{"norm": "rmsnorm", "attn_scale": 0.15, "init": "uniform", "lr": 0.0032, "weight_decay": 0.026, "warmup_steps": 41, "final_lr_fraction": 0.05, "batch_tokens": [16384, 32768, 65536], "doc_mask": true}
Each number is 128 + 32 x the weight over the matrix's rms, rounded and kept within 0 to 255. Layers, rows and columns count from 0. Numbers have three digits each.

# layer 10 attention query, 256x256, rms 0.194, rows 40-63,104-127,168-191,232-255, columns 0-63
179101119141149161110155141084135085128177144156082116109138184158133160051114149135133114131159123130092069173108166117206163117114100102089087111171195118102152161159097131084123131074195144
183070157088120102133040138105124117175129102162162074127128178183193078087124208141070138175164158077158073132128168159116102102151099145101158118188166169140102090123180130076171173061111160
136151109131144132137158073181118132153123078123148138084142097153167113107110119133127129097095127154123081149028140169149115127112120159088172151139132134080141166083178147152110107165067112
082120125058058110217128126250134207145093123116109148149131161102104155164134128149138131133127161070095177116083149103082102106133148133136148128125145187164118101157165060168161118098127062
170141140107103130124162138136138136119156161126136102100118163074184153103190100202092144121130137135130121142157060128121132160091087088139074125130148135174207075163119156143150122105184121
117129105182096126130121105136158139124128206174084105100115141104190123107141120171175109154127197153056168193065098148126088174164111081123176144128153147172166095155115129178076116102207132
132134138110152119164154066137121143142131121099126173160083127121135103138133192103157129147148104143156138135146074130144142202160132114165100158106147130159105069140169072133129161158123099
077122143162129104181138133130159161153084155108159139213138090113105108143120154102113154148112178160149172109126116161167137137131100113196162155142163176117061107157133090094116129168094092
052120096141129140132120050143094118138160039096136056214153096108066140134064141063198131103094182097126138144132110114146167075141092124153113122110115118150118148135158085067111115176134136
156128121115147132077142151095140135143163091152124161136109107084107101092132119130177068129177186121153206129169111147126115134099105185088089133165082101153142188184141134098103120098193091
147122185145070150140160110099158144147129123162168070169173130132156109118162208188097153153155081113143096168149078050147172190149153142136121183118111174181111107123127096106122143106160093
110136135132082138140131094121137103135180047084127134127109117095099108169165095119143132087151124138150179134160065115088132105127075173139128112112096096106033200197097099168112100075193159
087126125129150127127157158147099114106122126143158102178115128128160100102134150082153177145158120146136123098144113158108134176093152082157114116153084174174097113213123106196126141134132087
127120076109109113139086105158144123110141116096117136051131088127125139091157115122146142091185167057132136158100133147092136155101113141125094144136082058111123164108157091134164111117146109
132193134114174126141096136078079063098127140102140101115148117090142096155104058147135109119137097089156038102091126139144072125121136153178144152145057181149109095098109132096141148174113126
139135125160123142134132136117144116072113137085134093172135134134090118115152140060119108166173150078144165137103119072155163155076039094112140135108173089107108133115084127045054059089125130
126115119166129104123108110075178143100192152122111070160149140143109124082199104141118157133129170116101198146130199124172099075127110121143105102174154141177103056147166126200146097121083139
171101142171136139116119160151104129146061104086067190075129133152127096145177054105130090090116107123122114130118178168205088119157133142141169096160144135137124085126136106112172098201037167
149134101083200123123158103162172118085162145101122110196162087100135085052109074217122115148102105107146104146063134156114186114173104065114085099145136110121137185105132161150129127090197083
144166128114092113158136123134140115122096089142165155076146149136176096121115081142126084164059109141054146117219131155157121160164110078130093126062105165127142159172113200128127113085186108
181126127052121145129171139142067114092096090111102121146163095127106156103145095092139133135086147074133114128174101147101087055083151119139122132168151118111096163168115161116118175082085190
220166151135118164124148103144114120133095144123143118174131101167118193154094123098159101102155133133134082104095066131141146172197154133192134125120147107194138118112183144083111061169166104
090169104063132095136118181125136136158113136202147165109123039182129131112092147189129161133085163128162085094172010111055149158151152142179085127151104189134131121108194114111138134147189120
201095148094149102096096141152122145153100147139118141103118139171089150110133147117166077177112072101113124142089148095153112157163149103111077108135145142128134053093124106196141108086114143
131152089077089173146053156118180137163116096093128174131088075151117138087146166119106193137051169096125183168114111101197130144117091096081132096149102117139036094111145098089118079143168137
142075119149121226112093101125146110042132129117188138121108080150192048145102171178164125149043053141115133159070138108091203117082157151128100138188104098088167149109112140112131125067084155
178077128176164124084102184102162126164106192156127097133143086143142098177179126096131088120076148176138203194107154123069071098033136190138087097098119097168073097182140192082134098134076131
138142145133118143139116000145074116147126082072152108151140122153074119097166168130192132189123133103118177090145184075113090197111136128165107060086133130127133089205146134131087106143082166
096080173173171170126153112143098136069032130206150152162140132071190133101131070114203107140164176084112132178181105096141109114092073177085195118105171119228151145163119113108135109090156107
107105108118074124170140093076124153185132144160070127146163100136126148133140081150206158049137107091158156157133136084171100068110118123134112139094120079110140075168144174147112114121156138
142091125155165140136131126152102143121151165115092166122097166069043156192090151157136114108172161096072101146192083079137114200119150053124185169102114164119230134106162126101116118086142127
139121135104083176142167084138088118113083091173110136183139117099152134038127128127125093094145125114143102143196108064072106094143170165143140139164057195128094127156159053128097177149070125
172158105061151154085122081111068226135176118124042138120105091132163111075149159177131099095103137030123164147100185118144125122139107099110120087144134081152108092129133137154114158125176144
094120112096123116104156105154195121138121112109073095130118147144114144139116132145192154115109180117099135107167065124175078097148133168076102195093095139123139136106152129084123163109156112
122141081114166187109151195165074113044139070118187099070102141195088175146140172164156132161108130148133125106114150116119091162168125123099151182138134111071132125099146180113079136116183110
128122066111105188153158141162078189107152073112110151109149124114108111115115166197086081181130133142166184105126121065144101094071146081086180122150094222096067134115027164170156142179170164
104149176056172130092109096105053158206092222095081157157115161121144114146140130138152126087135137167083136115166133150164152165090176156144088098098117117148116142160100103167167102124080086
113133123159114190126142138136069152112123076121140189146128059137081111205136079154131084114075147073173137084110043107079102093156148166106124110144055138115125196080082109159125174155098090
139072096119181132189052144178126140085180142101169167092196138114153175180138091073172146222126113179110110120135167142120118081127104132126092133144161104080153162214134118145075152111123108
129144066119155129156138095196038126121130133118085058117148207111085104172088127151138182107149169084193209141154095083109144098123144131109168176192088075132134070120140139097107149076104121
165140126101078117130164158079153047137175198123170113165141146174122119099122182104181184138094131132143115101127163154168112091120119078129125098112113173107105102080183141102152146158111148
175151125186174083092141122128151104177147063131072160022139127172140147157144152091078121165129152121126096155174131188116203157136135123165114152123115179116119127149060093141131166056149145
109218138152183134095155187077088108140115115115090142161152148138255104159159105115070035128161154141118164161152127165157073174150089231158143108108147131120142183120147068093058101165099127
152146141158152076107127145151171163075148100125146079098173109172131172048179171105173148108131171132119137130077100124175161100071123113129188174078143125100111160136079162152155102109141148
160221103113134149076075097109174199125161137116077150191151101145106127182127112118150117128125093099045117098137122142057108053164159157171199166101057147120118178087109120140122196146107123
114144176101125056161118140129122107131136106141083173089114074103148152061108152097110171130092100090117117156098136162161105116107157120110178091127131091173161146134081111162118112066160140
112092118131169095138070127128143140144144151076118041124123140144093126084158069183148195117057130055094088036109100110206095106168067149102184110130146093082177124140094140077115089109100102
160142204076128156156097154104036100075165141118151160060147126106114112072123154156109077170126137173112089167133134186147144061181173127113140099152164104130183140077115112152124153142090180
154114110154184166136191119087163117114162109152179144131097130147147179125157153152158161214169134160146109166103159133190097142151080096074159126100131153127134103175191046131115108179131158
150119107115086137138136148163150132136155141168137137102126158119169187127107108180189071155097156118086097111095166138114114153085169131124172107110128133160098106130132106137175054104146131
179058192130173184119085129103121188150125133137158157108110101139138082123121071130116129142096121099099099140116219141163079142119123118109087122145095130133083088143150117122141051173122128
115158119081142142116067093160103156160113098063142193126149102120107231115142107122093069110091139141177095120153118111096082085134182130149186089132123163092138183105108128129153172121117116
164118139128148149144134111091144135102078135159160129118121102142156114109126107139149142183134100138117130125092164121138132165153136126108088070161132120123120171152149130098119127140142128
128109128096122140099137109175206095118145119132126101128121125133160069142096109162110138142140112117162121182132134193173143151143090097156138142077143151191125103189140120156106144145139138
102109142097123122095133129110114124154124140187120164068113108088136132153154207156115126153144108173067096146131128128149130151160123146152054134131115139110129139128137149105119185120161069
131139131154081092093080167154118124095094121116115174110142132094120161147044177089133133184080143108111109139120122105172145117134157166128102117142121148121141170166081127107150144130131120
092136122143081116099134118129095155133147137079075168131094080080155179150136159114146118153146128140135104155120172138139113158117130169157156111087101131166152130153077111097074122154100163
170112135158125102081202178090103129123092127201129105144140125088111131080137125141130158139194145123106115076133104111101162134124094100101149144111121161100148142106099154103117120127146158
177150159140136109159136131102140138164102116155130131083160140111153076132105111164103142168149147118137083143153177151154157133180084173090154098148166153171126086129139141123177145128169150
085076130140085169196120120108156132141098122085163086148133132095125137128118140096207104120151132122116120116167158111124085112099079182154124112129087101133133138116141087122129100153136145
074104125114115123190137167128130144143148147142088187084129096159136147084111198109144087128205165113103094102178081121068098071092098150124113075167129170096114095167142096131137133126126098
134131133143135096135158153189086139119123092092156126133121125173103111139083136109141098148152150142130126116124068144133168139087096097168079110097138106112100146157096092143100133076101113
137137150160111117148153170193082133165131144147147115183139126146172127109159149112179167122159122138143109126121138166195134124117173151136166103101117101161151111196149166145185108164181087
157151163128166172105123133080148068129156129119170088138134136153098108140129130124114109121132130114142127141104147141122174117129150101128082147128138106140121154088160147101154121120151133
106158122115154176141150139179166127114172123107144093158143127152100078095189119178117146153124100119144151158117090134167072093181133124174168152146164128150109086138116164137126107165096114
142149161086131104082106138109149124112131116113081127138132099159160100154119126150106134149056131109163108152138090140138165148153089109157127121114150078159147129161095171124133174125131156
166100139123152154147116120146133134098113125172156135126144044110155122133140113177128109171131133054095140158104192147156131118168111113153136131141136133154113140187180184112163092082159175
121104105150105099064133146147151166102106154112144104114101100119121130077143138138108148121074110161122101130102176125153123131115147109103106123115155085116166137109136186144153063133174113
103133093085148135086160160122083151158177114122111110131158163123110133129124106174110134117125171177151154159113141127114121145111122108159094145137152190131114161150145169141147118082139153
117136135120110112124059084156151138119163118123115106127108067144129133096093120145158115098172160133140128136097108153124100120151146126115124053109113154126152048153104126098159123089102105
168134154080144083113181151151070117145173088068135169168080161094140084147105163158059164142146083127149120075136112077093181150135174160112122119103135110116163125106113121115137156172118159
146152140107109133158083122176112101098107140207089132137097102169151122096079135125146115164118122168118089133105088141136169130123168145125073107143098157128170135154151075168162100112153123
177115126124169143141134112070181081086173091123168139152066159163191119142134163159143115168120108091096126113096149099115098142118122131053154125097136124109095136157141122155153106121080198
174170107132108116109142138187170105149165184113097113109156168113079085122087126176145086145171103041110157179077154129140137082193139164080127097099138160128121086128158144080124166125079199
151181165120140121127171151177060165138038143099141134123088116138153200134182127117204084175104175141143149133076119155149012108148054073174108121052121125166054142055190115045148108178180142
074125144153125159150147122170103156134116062135189146127081093159107087055059113070104112128090156138100110112094171103127167092151090120110122093159121063107169155143122101173184050151188163
111119139103163184194119174100210128191159173122127080118172115153165142084091131157163143191117095111137164154090108123117017080096078125178138167209187123170202137141171127163117151149126125
138188123118143057099179111168151145063108146173085154108123112121155123135116134144053149100155150114082088153129148134111142147133127084156162084128069104203145145070124083126125119102115121
147185107143153183149082172157123135087134185149134132211103108127129130143156132120135157088138161155170105115165118107195109148115181191150105153085070135141141133183098165197078128108124091
173148172115128097136187144119126097144155104143116143129186118073114096126070147148164128069132202139110123186140170134137154150145131116109160110162072106133131064135069090135129117155152144
078116145113097098097159123153190168139126069107095088128198115116048133255112116108124155037130174179177061178181164158147144166118178146178104130138172155122152108180131111161165094126177125
133081110114081132087131154094104128069103081142178122153098032165122080140113107150072095123119125089135140114125120106122114103087071139153109118036128168098183106085148151072118090122124156
140099124103158136150085170119177197100120136132086144117153112147143119124154182186142089101086101093107165103125077181185051153120116125143064147129129163136111119152164142221162145139169094
091106148099162164163147199111127179113107148091114177162182056139125114070090085193130120120159188151134126057173171172095100080135119161167156101108125197163066186196121126123133161164255073
060140129125149176153173167157112118147081187162174191081154092129075147170134175077140189136207140133121157143121098165061092160099091129132163133127124119211155148135181150121143182183142107
068142129086167130191096168167143165094126121123145112117127177100127092148127100103116184121136135128124116135083100083147080188113097094149095091100098177149127127104089100113085105123186133
090086101149142115133114112162163115140166170129232255089149091105152116199162073191084160039170124153149111102104095092168138171061146114144170119068131126185095059122094098180153191138158102
122141114112127135079129147178139083143167048082134200109090106112157137093095080087115128075118149066179117142097128112140063109140148098156172110121136143086119141107201147151127065101135164
122145154156094107111175139110193119124131121177133086090110103101032065143068050112183042185186077155108062160125174123144131135157204137084148141165119079158106044120110154094162170091149142
096098128111168157160130085113116161116135151113147121128167140125121177101123132231154131119029158131190173117108162150178091117146082123164196176078117096143156158118103141129132156119152123
197151114158100144104142119099135045108079062149117030219126196170125109113124151145086097135048149104127179149102084143099156090210094122193154163121076168152171100087147114115172107166116155
084138111123136104107098111147162109176136111186156097165150108187133078086139152129067139124099155093105084126117090131159081117154060100113115081153195160149190115068189090184180171097138163
159174104124197135109155146166151146148116137070146166179124076151171156046120152203160138099124106075150149118135094183104099173092153125116186208121130130127156175100115216153061140092157146
192139157071131185112165107128120072188163075077114087144113088134091170181064059175121124135125136181145116212112168115174208100178094130100155105052141146085089108172071100095161190129078129
129143136128146058152116170219121133216165042076113133130117166097059135066083141146121137136092118201176129153142138118081176187175125121118136122213121146098115097144076145191110112185061103
187149132131227043070095115189108124164089056099073139124081059156150136103145130143158081148143110121123051108156200053134155175134135104146097106057134118096167059112121118148127078191164159
# layer 10 attention key, 64x256, rms 0.183, rows 40-63, columns 0-63
097102097118088127152100115148104107168097144126151129114156171130160113096141121158133145145147047074086114161175129142173140109096143083087129117095122163095097094097139117116132122180110135
217091176124144102165117157122158109187155131191161140127168090108123098127095211133155179062141147146053137127126102147131100145117113129108094084117146141114216111137123178073148173111091133
152198113121130118090153084133130190081168118139099095125087181129162135135192117140158107114117182137103125176080203154134141172151154101150112134175129028170073052134112108141150099139160138
132054141186094074147145083150117193199143048120117052167124134102104112168133099104108058149059059114160131080113095149131193104109095086072154124137133170167104090105115112111119130137155154
081136122140119180138143100081163164144093138167088086123168120078166126116198170141137189111161151083135160167088068170042088105073129093218160130177115187210082087148119128088141124163180134
133151128094138134115149125094176102138181138182166186071156152179146135117134115127147105118159114153130088157104137136091154205144129116115122161150151120153140136129167135129164132093087156
146099099093107111121116108122107113108126104106142102121148130143111124122151114098109187163165126093175135143084099088147117151102125135152147145118183155129091140165122129076122160152148132
147107154098167113124124065131154140187156172151139147097137099154160099171170100167093131119172164162110126126131181118166134111109171083185170155137072126141063122141168146121082086049136127
129127145098158113144141128094148175152116127150214092128144101121101105178179128092225145129117128135075113140137138158183091146120139107107139108110099040124144098144127110136103114159143096
100089147114096096190159192100140121173101086168096098113075154161132187168103119068086138105130126140033116106123219147170117123133141176106186077070161153135083049118082164170125095094078156
117163114106183155136142087167196145208090158178111163146142149174104111100118145106096190125206178113136155091158078137183175135191109094121116152096134123171153135141075152159117086135123140
130114091145160083166140130147122130054112165092148123160134103079107128076194130207130216192160110101155186079113171156007194106112091076113111166158132112116091151135092121176147130117150115
085142120062165062162088060133087165142137142201150111190117073150161177136130172149138120164160073145110113122129129129163139167069135110237113184115159139132157149154123112094095185199120092
066196120116125172108130065109091096134161112109063125108117145109073139103093091113169141122149124128059138156151117090099178159113153132100166207164083138079098157118072128180140126205114112
148111117160153188178136115112139162166144138182114161104168118119110179149113061121111153130167115017068109125113167050117161106167157102171124161172148121114135107160111121122125131114144118
051103134054060140131168069140160157082135093108119103109112154112128097114080126140156128111145157132109093118168168110149127158104175077110197126158114144095195134120143171131092038156151157
179146120154134105126074104129168162065115107134096129117143126082137179147139126165149157130110152092057156125113154134120144171137198140092176058140127099065113148081143129113128110137165162
126185124140112129162173165058096139113123100158152134151112192138131119152090131146147158082138146131158140116111125093145172067085138133114097155101151149133133086118176131206135122186129102
156105095147112121125103139114093112086124117061101132106146174127113129056159141217119051098211137130160167102126122153113156063075113142126161122117147107104153139109113115108147118073164163
119101146136123131115189153123144101113087092117096155131122159128127158099183141225167124135095113067137077164111114113128125163109074117131160176165057097127065135158110108100137162104111126
063164120157102137152107116133158115110086184069166132076134179119178108150104124116132127088163129161131085152143074183137187165135098137100126139097151116119192072116146066147089119143110143
170136153098150074036153145072118075203086125101147133128104125120153125192098150182193129154078071124102072092130107118158138091170221170121125121161089123151199154021171147119138151118181147
115151140160154190131109127136161097111139101123144180132137057161049162090048154104152083044161107108142087122133183167139111140199100158100151138102177131099169149056134113086158172131135115
138134128034148065127122134206096131140076095204084195078108091129134155125114110087137123118081090116165111137088097104101086128164080155117139064159172129114177143144227168089146099120125118
# layer 10 attention value, 64x256, rms 0.219, rows 0-18, columns 0-63
122160097153146123115123181153149126118156135139169105096142131186151112116152149171139131065085096142105130173121119161120124076084162100089091119190131110165108163116135124162133150153139114
127119153115133116098030120105103101117107106087134092116124164132132165075132050163112117164158169127140145099097166122094081055108137171097167112224111172140073067134147091097180136164113114
093119128141160143114087163062097082136148084147136219170157104156090131160078105108169193085063098139143049140132136103134130111095128185055113098208087135137174142149142088105113138140133110
151111130070134059130128131167089099114133129197127132157116090156118131121166067135129164117105056087137164127189120124117099076133073175196087156179193140164081118153142152109192131149113090
141152146103091106105151167118110108104125099083069129113113132110155140109073182191137075119133121189096132087128197106158115158113143096080161144094131093108128080115142163156110162071111156
120142133150136121110150093162136178083155116099136129120118182142106137173110130184214105144134169133154147094087158096098067101137096194087150131165093104122133145125145096145146152160068129
138196161117196143160127158145093138105077186175145145159142078139138123093103151131109113145144142115131136123123131172130103031103079155076144167136126099139109153125098113156079130164073153
148069125128172164183113149114136136163146150101136180129115158136097078160120162127091186121134157159108129162117141126162122179066134122159146120165127206144136210156114111069183153119163141
134180110149128125077159106180121117121106143114186104163137135122138130150055138164190124071146122162158123147157148116117163166184160137171108097143165061112129103125125202121180098094144084
110072142110130146140105121147134129179135140066118127121108133088183144107126217093127098156163116178110143116121121146141160137159163086114078141059117077164103070135179136140093120147082129
088094171135100120102185163161135125062135170128086119169117111112144128116143159144127105121154117204094127143076108141130119186132161146095130131098137125145129095129106153139125147109094162
138100102153138140168129162113135133141118120141140196163135144125091142111116129140148128153155109103115143105140211181145150144133127160186096164111089170173101141151119123118121091177169131
141106126143170165215101131148156175106094117149117099173104156147173080075147111104097095100125151144121103072188198090165166125120114155133076148076159133081145150177137084123111160118103142
143111156098138145154141189111145105127037119124111106150126048117092126191104119132144176147152122103143164084116105124125147103104102144081111127071127131133095112169192124098137143087094105
181137118143126161136166123139141121092126091153153155116189034110083105141106150093111098163091128093174144144129138103105115129146144116147140154128095145143124165105127119084086133179109124
157104184147185151134146138161076118114103140118093106132109059113110128117122218149128113130137118177154133144101151093110182162104159104108093254164087146068140101112153174165152148146098098
100147121041107121148140154108212142109135100091076192158141106084033204150129153122162147141134096131108072127106106132147134110111158114159165117138162161146177096149113145156090105143104134
177163131107161075165044107128170150153164084082119173118136089102135126156151122132095093107126141127188107065116160098099152138115138215093103100114067200092132125136122141056127078157127154
101117128134192083160144107149137105138120126120070111117157115125093172083118098143115137069179098106157127117109113149097081117117126108092154184103129157132173148099136127133156085142163146
# layer 10 attention output (transposed), 256x256, rms 0.236, rows 0-18,64-82,128-146,192-209, columns 0-63
241112179134147078126160189171166106116186127123123107100098117110159095129101179108115111117121156153162112154102133169098040119143134145181053094147121119131111104125135142124175098094112072
155131091150094116113076147145142065148097098162134076102113086176112133130189119151084132180102085111159123070112114107124124131203126134124124150132153149106124072135158133066095134127128120
124135178116079131093140086086183113192152126023108084154141146133163153117157163040040129160093136136076125109068153147065175124163135104155101118145150119187087126088127188131157111157060173
169100095139126063172136158148098113152137134087167082100108082115112150156143111131131102087170093099101095086156173124075088130169134161126193085096099187134193101144141083116144134117098053
134144156099114094152156125106180135094135137144155131128136151075114109102133121118115112088089184155070147189102171169120148154119150103125095111133165168137112080163077062084105107119120085
159116148087177146112158132159135148145109187111143147118144167130128116116115147120109105124129162129114133125055117140194105175153084141138149126130163127124165141166167077100197113105093066
100108168158143092114093119110152098117110140122086143101170135108102115167132143118122158149103109157107166121139098205120144132125109120121125116155105146091138123177091102130147119112116100
140108171150143155101106089181138076130167136082145111082156106096118109155177047098129130152055045100202110128147130118129129152135132125142150143172117082100154183058076152096124165163145082
121118110175150076107065153108091152065136170180102143102164155130098107112143129145139144131104106103108103089108151094078035116081150090146132125104165159100188132115181088097101089144144106
136151178127147116192148150161150108118178155185133128149149166121133136103172121146122082101084160147142162178112101155126142108110139160112135099083153158092115116105163141083151127177082034
088140130203134087181152165112149106095117177103173072165225090162053115149127137094117073127167164156131148121194107109130176069115133131128108216100175149144084106116133154124167084079073106
154168093172195135118174133146106169157136078105143107104136080149146145102142050098045082149097132086128146123208122098179107140179156127133087154107119140139111186062117126104145104182140179
179117145079153153127193129101139105120097138105147136069100096114142111162125103174126155094124165071110093101149194081100134154171170159124112132116125077128074067076154120100171129142075115
091079133103103093062103178196100128151151110199141153091096104143113102062095127096124160097094136129135096126153078118095114098163147152086088174163118074133111120171136169176123127092135159
167122186077088135110188137112217161145130150176140121199149174123204123058147116134084089156131048138157177160067087144160171144126123112122118169143160095211093151140133112131124136091166160
128118137169163131085121174166168128128189104168116120073094164118141090152132182113106072171124105148096156063111191151067066082141119129110093166130024115082100173106111135147169147168105115
184179154154144099123092087122093148133163173148122146132076098076101101145067061135135119141036146122168138185083124091107054174114159152116043116096149072078183100176108079159144131157149091
162068171141135171114137133129148097170142175108130106171075169160176132163135136104125116054114088169133108070155074207126148087187170145093113165142133097133128217095147157115121177121140116
120078106108161140109119138049100091140131143113100138117108105099123138187089145141149156125125112181102107155118121157125166061103127139095124146143115099128135168142134090144182111125148144
181070133102090107157089112117066099110097144100152144136128150147049134113143131155165080141123144173098122108174103146136131121106139051113152167080167183068179125116144123159167104164105165
092092169130154115099169061152161085078168125123100189118189085126104117165087101138159151088149098147108136173154131186119091124099149131136099126139095088131100116118099118119196136120180088
156131136165108132179136147103144141132131116129129130084163161166144107169094151145164145116132095124158095109155123156162113149155133149154109123062092127095115139103114125136131177093144046
093153156152098106133151141099167129145084118128162145135194168095122101108134154071129102165164143096159138195139147172132136095081075119107125157151129177131118167189127202142070159189168173
128181106114146192184119121117110185166160163128158127135158108116175199120140091125119113131106096089179083116145119109101125158135147167108122151139091108166116229096127175116161121127197145
079118164133068140131128116146082148137091145092072088106157106057113147122182158140127183122137114100098111177147169111135116104094147147139124187108162153133102130114145177122122089136115125
116119132103084125183094108158081152155150121079104099152136124168172191178140142078097159120171068107155109091172095096092139158137156122172172137119094161132106169130131136165135079169123151
136172152098155101135078130106088147125092079139107137095125173109137120067096170157121105140103126107091135079124119139115165098081111160084117122138142144103111103131177147152093076136166135
119183122118151203145123106245136135190206146153099100147131120111127144127065132134099160210148096122142098114060102118140150115175178106178145126126074199163180165146139142068107121121097104
132071146114147188085115158113147083110120140111149141161140116133155131144157115092127101151128130157140117154141126142167118080048115158124113128153072077166127115091074145072113143142178134
102129080111148148168083088084179152098122132178133108128141143109136113130132129095108084116133121150121124142125152078129161163143106100107149159141096136151138167156153065072101104121134121
108102147161105124091152113083102082134111178106140114108146124074133162146115144137079123108061104182090090137096105184102153146076154149159119126152169091115134119102155084131140109167119152
054153120116162087155086131134073133177195086144082114119120139150075083071138129106162136141119134162126120130084094154156134124089102128178119144118147170098140104157137169149186114099139077
134126098176134164132132070126145164124142142082175042128191167174076130159202135119086143085144119114153131158124159142142168166087136138170126095074118135159153112157082093124113152157155153
103154122198130096115144099119128166161136131205103125141128188079147146060100101143156142109173097064117123072122099143132087154105128174099165107134125125038138109134119146141104085111136134
093108086127115129088151054134105114088138153056094157168127075162098129171081111122156162093178111149124118138114127195155126131155098118134176112127135124131157127090136126178121135115059113
178087140122113159175153092106154089137126100145114149188158142152135143117162124159105108115171201089154167114100124145123215120195164147150162135104170175145116138104149132131176106101113190
141140147206146066126143154141107167102148113148139175164200101075141126133172128202129165126198128185110125142127117098115153148091101137129134119182121124137197136110140125078117132148110082
131103130135089139136141108145188158148094114109139195133121091126140123144105141123195100085149162118143153150103138097123128185136128070120124125175151127147106119098164179130172135046055124
065142091129132147123140086099169149192142159112135134155136105157154170156102089106106137107155112083096116099106152132153122143146124176155123095140180127141104162099123147099132138097168091
177155114121100120187080120184158146108093213141175127146139186121133106119144153095111086183192147092060167149091137162090181190080147141134133114197107182183128116199125133200128108150106138
061074113121139135165185131069087138087147157206136146148133069086157111116138175189175152121173093149117173206110082172152116175122097092146155178105158155150109147177116099125103164116184093
126065160105128101112132125120088141077124105193137099160079136127106121158133161103076161132134106204131145100091159185101176131137125160176083112153120063077086107131065099139121173111133105
113126165172127117121087195136140083095116150123073155094094084148179139096140163175061128134161092092158147099139119150186092131142218136150123115084128157124153110169180091156112159103105126
155120084137160157150095185057125152100191096172143130093127101131161148145177090122111085158174124168132127171141156162135097123096182120151167137198057135108194151120154113128066119140145090
125134114119167111130103090128146115143125145136218143121128155080108092099129186098144133176126194134123157130109178189119083078150115138094134115113157112144137138104197072094076128157132119
121112097102167181111122143177112165113161166109137184146141149105142127159160098116138148102179159138131144169125110104146109140121146105110116150116152143178120168177132120098143145095088119
136084115127066128171173112129122100108134152087179114128078106112175114115127144179154098157159158171155163168140154188119156128094119128117116116134143097181117061107082145144167115111085152
153173145150106069137121089114157137189076095134072156091165159087095159187108082141158132110134091106099156085109117046125081165151124130137083138136155106190090155174101163151122098143087143
187166153072108162057128107129030145153114145089064198072056074074134143094082138165122224094071145117108118188122156154131086167126160120178137078112145120107158054114149071092100195142098111
135101202122138167131145183106084126095153130105128123111096182160134134156145140148155133143128113141128141089119115114102094127111086149122141159116044144099132127139111176082088122062151104
111142114143097103121126090148148147164134145124135089185108081123130189153140112113127219148111142143115181165132131145159111138127091099115147092154143103232102112160090134179104166113174150
152159240108102154144203169189193154152144097085100137062208090091168087173106108172194111185176128059148175166122132176136096134128125105091134131145152072188157032191131128151114096127140112
134121134171152153071154119152112116137127169061141123093107086143104116167127113107090149134089133166126106119127178151109166104167172133170141156137088174196116089077150153156114128160107163
202169196131141088122174104126099177139099081160100128130137131146168119116118116096114097126074093138159056173091116096141175172147178152129093150109152137084162075119117191116136131156153112
147131127132133128105168137129113133098130088130183134148141108136120143126096149124099131107134148128138132161112140126123135104101104132142143186120100159097110085112136106111090098144127087
159118176054087158118129124142165093106161065058117161124072090143173157085071144150090131194173141086133136065144170128061129109172119181107141048119095117152099079133098056108166116128102221
070151107098142142125122093059139094098167157096130095107210115122098109079176105069108117150120136122172116106135143181132124102137125095158133122058144093137137073144060053161120118162075092
092117131151153075072164090111034129066137071135132101169124088163130127144092150126177128132130074157161133193113136092135167161153131187118131125132069038137115102175181106097024109141124142
158122084118120163130179127140153255122133122089063112145109169126138148136089147152135109066128145133132098160211114018173106103144051147138121127070160098120119176113161155156096113114105121
200167120083142142080131136191074103143077116193148128138102066113146134124117065110134096100141098079129163144114141068145093103135087115094133065154129097109153090158171124158079081106119074
141146140126101176134148119150097140111147134090107144131116166165105164073047157120138151170086111148172091135059136132178129155195117089099136160092110143133145134110141106174139120124095155
121058070154131154074120094140120103148113138106151087131141133135144103137133119074117157142184088072127089155130060120122167113122090127079140119173126110160109116157140157189097134123092110
174085141171128078132138141158132144112121094133137140186183169206132165124106122094112123123116115148141140111171062137105179102117106079174106096049144149167113194118113146146115197156203162
147145054171104151109127103113117132136126184156127170206123132101139108099109082149138138107125084122167093081074199131133103191122101137103120148108166082097148057134149157116137120121124119
110137141150106147116132190079135113115129143160132141126098105167099174137150142086167121118182130111131133121093115133102084151165116117179163163088135101150141091156062066149140169116107144
144055138075125154065168163096104156137090086113153121059092161108155167126146174116137116104143172149091162108199083133145145127188107181074106137128132084074091136114105095168136193159120168
113185105191118120101130121128050165108109085119157135110115179130135091128094145123128182130080120130132062107133153149075127131126096078108147092174141174066155087104150066230089140078096139
155084119133196134152125148172104171150160049148139189175127132130151182105142126112133125106119115131160140130167100157115098063131135190151153146142098072133120209155133149220091154134190082
122105103039136100105093148081155102103093146153107107153094146103120052096112198123179121125199162135182109141081156124073165071111149124118171054171174104114150143117131123078132149122103102
133113113144077157151095137130172070134080144183158184138176172096141134114113140158169074135154137085126133129154127143054065124112157099116121094118105147110218196164142118111074142145147158
110140053115130178189162115096135139115145172155117130153056125142133169104121148107154105147133161208115122142092140108136196113124085121128183185161122133104113140069146086106152130126100121
114103126169133114154066106147061142120121042102106147072133144165115079141144129088169169123088154146150110169138147107145162120171100118161083061122108129057109130092106101120163094075038147
131088078077100107207163173142150146152177167153217127192184141096098138091152138169157133102124156099173109112145148048171155099084090085097162080160200169148175130165145085071104134117182126
102151141182113158076121215142142141186139177104118118109106155128177044166148125101215099108163093134066120135147125151114041115123118127186119165151124105158051171171190186076155155148143145
092138060106141125162112151096092088115103147148116117090109095088081141142126127074178112147136155065139154171140222103190110120132132114145129127095166109119129080152112109146133077060127117